Weights of a small transformer language model.
Size: 9 layers, width 384, 6 heads of 64, MLP 1024 GeGLU, 17.5M parameters.
Training: a variant of SOAP for these matrices, 967M tokens, 3689 steps.
Each number is 200 + 30 x the weight over the matrix's rms, rounded and kept within 0 to 999. Layers, rows and columns count from 0.

# q: layer 2 attention query, 384x384, rms 0.087, rows 0-31, columns 336-383
# k: layer 2 attention key, 384x384, rms 0.0855, rows 0-31, columns 336-383
q0,153,203,213,181,261,188,202,220,165,215,173,167,203,242,219,235,217,208,172,169,200,188,194,186,181,164,164,187,218,214,137,255,184,202,176,196,217,237,227,226,166,170,201,158,212,179,188,207
k0,176,172,218,193,186,163,208,208,226,174,192,197,213,238,197,175,237,235,197,200,238,201,186,188,144,129,182,216,166,283,208,164,191,178,224,196,198,216,183,167,236,194,161,168,148,225,204,255
q1,231,203,179,195,187,204,213,188,192,171,198,212,192,212,182,231,210,173,196,156,222,187,206,228,203,218,198,218,211,227,173,180,208,235,136,225,186,142,176,204,169,192,165,191,182,242,212,208
k1,196,162,219,116,218,237,163,222,193,256,188,183,205,169,213,196,195,227,196,221,129,215,197,167,185,182,227,167,241,157,175,222,211,202,173,205,221,181,240,180,167,224,200,194,197,127,227,211
q2,204,195,250,193,183,230,190,188,233,174,218,175,261,229,212,168,248,234,177,209,148,194,187,210,200,228,169,179,211,250,189,202,231,190,171,208,213,232,198,201,168,149,236,172,194,195,226,226
k2,167,221,162,262,182,214,210,145,162,186,209,157,198,196,206,232,232,203,176,176,198,230,198,165,224,229,167,226,166,199,173,207,137,251,230,213,162,190,213,201,174,264,214,236,193,192,182,172
q3,247,178,205,150,217,185,186,230,196,237,208,207,246,208,195,224,190,161,232,211,184,172,216,190,207,218,172,190,212,178,180,198,234,205,204,178,173,185,213,178,219,189,166,249,200,226,186,213
k3,175,202,190,187,195,189,152,197,208,184,255,214,209,192,185,164,190,280,184,255,167,167,161,205,243,178,257,236,200,196,212,158,178,201,201,215,190,185,214,168,168,163,218,189,181,181,222,185
q4,201,180,207,213,180,192,187,208,194,180,227,204,208,176,189,198,199,203,188,183,199,195,241,227,249,144,220,192,203,200,213,208,225,193,214,204,184,166,176,171,172,183,211,204,192,216,197,251
k4,224,203,233,156,181,161,234,206,177,206,226,220,197,184,243,160,169,227,209,246,178,196,188,227,228,204,221,167,218,217,181,170,223,192,206,192,237,210,214,185,203,224,200,214,202,197,178,201
q5,159,226,221,192,199,184,206,145,226,178,190,213,239,192,208,172,219,218,201,202,206,220,208,222,184,219,240,196,222,190,187,204,229,215,173,218,167,208,144,184,183,220,157,172,200,207,205,213
k5,218,235,221,179,188,205,234,175,188,180,163,220,210,215,232,208,153,156,190,244,187,208,183,217,205,191,202,181,178,162,186,203,211,226,222,190,221,219,230,212,196,211,197,230,180,218,169,189
q6,214,226,210,209,174,166,221,166,239,233,210,189,256,202,232,203,165,228,201,196,191,218,196,180,164,187,206,195,212,206,225,197,194,227,211,216,204,192,189,200,194,199,209,243,206,231,196,218
k6,189,188,128,201,175,169,151,223,188,245,194,226,171,189,203,181,181,214,259,229,167,174,182,220,242,275,181,131,189,187,222,202,193,209,200,203,233,209,203,243,207,238,210,203,230,194,160,224
q7,172,214,212,182,205,201,245,167,235,165,198,188,152,208,191,224,156,202,152,219,233,198,200,198,183,209,221,241,182,176,200,208,176,193,173,238,191,239,196,220,189,174,190,168,165,196,232,224
k7,199,241,160,207,205,162,222,221,187,183,191,206,222,177,202,186,146,151,187,192,211,175,197,191,154,173,199,191,158,188,211,199,156,231,231,195,190,184,216,189,195,184,187,226,225,210,227,179
q8,176,223,202,209,196,200,209,203,221,238,194,235,288,182,177,212,151,229,261,181,244,200,197,195,198,165,192,212,221,145,194,210,158,189,198,214,182,213,228,200,259,221,184,244,232,171,206,179
k8,155,180,206,219,198,178,201,200,199,242,249,162,153,197,169,199,206,185,212,162,138,177,178,203,107,290,240,251,178,194,159,169,205,231,202,249,140,196,232,174,237,191,192,242,182,167,216,264
q9,190,202,218,172,202,166,208,202,227,173,206,189,231,194,205,253,140,209,200,219,192,178,200,171,216,223,248,226,207,205,171,206,164,203,225,188,200,203,183,208,216,141,211,207,232,213,231,215
k9,182,167,198,203,207,243,247,226,229,182,201,201,192,200,145,164,227,185,205,184,184,225,218,175,156,189,228,248,211,214,229,162,251,195,161,179,123,188,199,179,170,204,159,174,230,193,262,206
q10,192,201,191,188,173,190,239,218,225,244,207,218,195,169,203,198,211,208,193,196,190,184,192,240,198,183,163,205,170,180,165,172,209,171,149,249,167,167,218,226,206,196,205,213,193,234,217,244
k10,169,229,160,183,168,247,201,189,175,184,207,235,254,261,205,162,219,175,169,215,205,205,203,186,198,194,168,165,190,220,238,194,204,219,221,197,235,229,167,246,203,236,156,208,190,226,172,182
q11,168,211,203,191,213,163,199,193,192,184,205,199,165,197,182,209,188,231,178,207,204,203,226,181,191,222,220,243,204,199,220,191,176,170,221,203,182,222,188,197,177,171,204,211,199,234,210,197
k11,179,240,173,228,221,206,193,207,256,207,213,242,169,162,196,192,222,176,221,171,188,210,169,196,197,198,227,200,200,225,216,183,144,196,194,193,163,191,166,202,230,212,233,177,172,234,214,180
q12,200,201,217,186,214,233,183,188,171,233,268,166,217,221,235,178,216,207,210,230,183,212,167,205,210,145,175,142,269,151,194,194,184,206,194,173,180,168,189,162,196,237,166,156,220,205,193,207
k12,277,166,237,199,182,202,220,198,201,164,238,159,266,218,157,169,257,188,211,239,172,193,217,223,209,194,239,218,233,186,216,143,203,208,183,164,178,214,140,252,138,185,215,243,185,202,213,191
q13,214,222,175,234,159,199,145,218,209,198,220,189,159,202,220,216,185,179,220,213,206,205,179,203,165,160,215,211,189,191,186,234,244,226,172,230,217,212,171,208,181,232,229,190,218,200,191,202
k13,186,205,198,195,225,205,221,217,216,243,196,224,186,207,182,195,180,215,181,186,192,166,184,224,154,235,194,185,221,182,225,179,205,214,220,176,218,182,231,207,216,208,229,233,186,206,221,214
q14,163,237,164,177,218,249,228,212,185,160,192,196,194,245,211,284,234,217,191,192,184,173,245,215,202,176,201,201,222,201,222,152,213,171,193,209,198,208,190,159,202,205,181,195,229,168,181,180
k14,180,165,226,209,207,182,209,189,186,176,205,206,125,196,184,171,253,201,231,180,158,240,224,170,226,247,192,208,224,207,155,204,176,177,133,190,190,176,240,217,176,167,205,183,151,173,206,218
q15,177,204,206,212,213,199,251,172,197,199,153,185,185,156,187,204,215,213,165,193,196,184,206,236,223,211,213,210,184,163,215,189,184,236,189,179,187,181,165,199,212,174,203,259,255,168,209,251
k15,196,153,262,192,215,187,198,242,191,183,197,195,212,194,201,225,178,209,202,185,123,136,253,192,250,167,176,239,209,203,174,164,163,202,199,196,181,201,214,184,210,192,249,154,199,220,175,194
q16,202,207,205,224,203,218,203,197,210,207,187,217,247,137,215,235,208,160,177,235,189,156,200,190,174,185,169,202,189,231,210,192,230,196,179,239,221,228,209,214,204,184,182,198,179,205,191,187
k16,233,171,152,229,186,226,169,231,227,214,193,166,195,203,178,184,201,243,226,247,167,244,203,226,179,232,235,196,197,256,229,167,239,251,207,222,195,177,243,246,215,238,121,212,168,198,243,159
q17,193,192,259,146,243,184,180,178,215,229,194,179,192,204,168,218,205,213,174,203,228,210,204,258,180,236,189,196,194,195,223,201,183,246,198,155,191,172,179,183,231,203,195,195,182,210,231,217
k17,167,196,164,227,239,225,194,185,223,183,174,161,201,206,202,212,212,195,185,208,158,177,179,208,207,169,195,218,230,223,194,164,197,167,202,197,227,222,163,129,189,162,218,175,178,189,219,206
q18,129,162,191,194,206,185,214,186,230,203,166,273,212,186,182,204,234,222,249,127,172,224,164,201,203,251,199,210,221,220,168,230,232,177,155,172,199,200,226,210,256,176,253,186,169,200,167,221
k18,249,141,227,145,153,188,270,202,205,187,190,138,170,230,185,219,174,190,228,230,212,196,223,231,226,203,184,226,204,194,174,239,256,164,216,205,200,237,212,214,216,183,228,231,214,206,215,235
q19,163,228,237,216,190,213,216,206,193,209,192,187,175,232,273,203,199,223,230,222,225,202,205,199,191,147,197,212,208,208,189,206,219,217,270,186,258,213,202,189,219,177,192,198,213,209,215,180
k19,227,217,237,160,170,198,228,169,209,167,129,205,229,199,139,251,190,159,205,158,163,269,191,208,178,195,194,216,216,189,137,222,182,176,255,198,193,178,207,206,219,270,201,241,163,216,170,158
q20,202,239,201,221,181,235,205,214,237,179,163,204,203,241,264,167,177,175,170,215,202,189,255,207,213,213,169,151,254,197,156,174,218,214,241,154,198,179,216,169,221,257,174,229,202,241,244,218
k20,199,199,216,203,229,207,181,237,219,182,200,209,143,172,296,132,197,245,206,230,219,200,232,190,209,255,173,222,204,244,199,247,196,233,268,290,170,149,241,216,187,237,228,184,146,246,187,176
q21,259,138,253,202,185,213,254,228,175,236,240,163,160,195,186,202,207,172,189,205,227,187,212,172,253,201,172,187,224,169,194,207,175,219,201,156,171,206,161,227,223,249,218,207,231,212,197,232
k21,237,242,180,205,191,180,164,142,244,187,205,180,212,151,240,235,197,213,172,166,247,231,215,185,176,208,265,219,262,234,186,186,146,213,182,185,189,196,191,207,206,264,186,159,164,203,196,185
q22,197,218,234,155,254,224,213,209,195,215,195,188,187,176,159,193,201,201,153,183,229,216,233,156,239,168,202,234,185,200,263,175,185,190,231,190,210,178,217,211,250,178,186,196,197,228,161,169
k22,218,208,208,203,197,173,180,219,183,209,176,196,220,216,191,200,253,171,223,191,147,216,197,220,151,203,200,175,185,193,184,189,199,202,176,211,199,193,196,233,192,176,230,198,136,197,212,196
q23,225,168,203,187,144,249,168,182,152,215,166,190,207,222,214,201,172,185,163,200,228,151,227,191,226,173,238,177,233,257,173,169,210,231,214,183,207,232,209,158,256,243,247,192,231,252,150,217
k23,178,185,216,164,188,133,255,216,207,255,170,165,200,192,220,167,240,228,166,178,198,271,215,221,214,200,221,257,193,204,174,197,194,156,206,204,197,217,169,252,212,134,187,189,195,201,174,184
q24,193,228,194,196,223,171,145,231,209,213,224,120,232,221,182,246,198,125,276,216,216,176,244,155,234,208,231,198,202,162,210,186,232,195,219,186,183,218,259,187,227,156,193,177,215,224,190,171
k24,189,293,229,215,253,222,179,246,212,233,192,217,185,176,219,158,178,251,250,232,222,238,200,140,132,165,164,211,310,169,187,201,211,145,219,213,219,187,230,221,197,158,204,195,190,193,198,171
q25,195,198,180,171,168,215,247,213,154,245,215,230,195,239,221,168,172,277,190,189,230,183,241,218,270,171,226,203,219,212,195,170,220,195,227,189,218,256,167,212,212,171,194,197,220,176,196,205
k25,194,251,205,234,153,160,197,192,209,222,183,189,155,173,213,246,242,224,231,179,205,187,213,179,143,201,175,196,243,166,133,206,189,229,193,205,230,244,205,216,173,217,199,187,156,218,201,172
q26,230,235,149,194,208,199,173,188,202,224,194,158,201,235,164,133,226,221,175,189,193,201,197,265,170,231,219,145,194,236,199,185,174,153,127,178,246,188,236,174,202,209,246,208,210,210,188,215
k26,204,159,145,180,177,197,244,171,173,226,201,212,233,166,215,214,232,188,241,206,218,196,184,180,223,224,186,215,203,151,186,163,220,203,213,270,215,219,192,208,164,152,263,149,223,205,172,173
q27,189,189,244,188,209,138,176,177,236,184,199,223,202,152,158,229,173,188,206,231,166,212,203,207,195,199,214,158,204,170,258,197,215,217,206,174,189,222,214,192,184,206,195,220,188,200,226,204
k27,239,217,169,201,219,206,193,190,222,163,212,182,141,212,165,178,201,228,150,178,182,202,205,209,197,178,199,260,174,181,252,223,204,186,202,245,199,224,229,149,225,181,236,201,201,168,176,198
q28,164,230,187,178,237,161,215,190,198,200,231,155,166,221,169,183,229,231,188,195,148,217,146,189,163,195,249,217,192,191,273,151,144,195,205,202,217,233,178,205,193,193,268,193,213,160,181,174
k28,226,206,230,266,207,178,199,199,182,179,187,159,247,211,190,184,214,200,181,234,183,186,217,209,189,184,183,199,173,223,214,173,208,177,229,171,234,238,182,232,254,186,265,202,199,216,226,219
q29,181,216,212,203,187,182,188,193,262,198,140,216,202,235,228,182,241,190,219,149,200,158,180,212,179,171,189,183,157,199,186,180,208,180,204,250,223,219,172,166,183,221,190,229,163,142,187,206
k29,221,220,198,209,229,148,216,126,170,224,162,222,188,242,172,189,238,139,203,226,223,234,196,243,253,226,146,116,167,212,188,177,246,219,175,234,214,166,219,213,192,252,227,209,243,175,167,218
q30,197,182,209,170,200,176,192,212,188,224,214,224,229,209,221,237,183,241,165,195,212,193,227,220,190,177,158,221,179,205,200,257,211,210,258,227,196,200,180,239,225,241,196,201,162,206,155,227
k30,182,255,214,170,184,225,148,235,202,128,178,214,203,163,216,232,211,254,180,162,205,259,154,166,205,219,206,238,241,195,207,187,199,184,200,179,171,174,165,148,166,174,186,168,240,150,185,215
q31,200,191,214,218,196,192,199,191,189,221,195,174,183,247,231,233,184,219,271,194,159,196,207,189,176,207,224,169,197,188,248,197,195,199,237,222,198,156,230,226,209,178,188,198,197,253,240,200
k31,209,209,208,155,222,248,202,158,225,191,216,237,189,233,251,218,216,189,220,192,206,242,165,178,188,262,200,217,221,180,172,150,247,260,234,175,163,212,215,152,187,211,253,285,150,179,215,176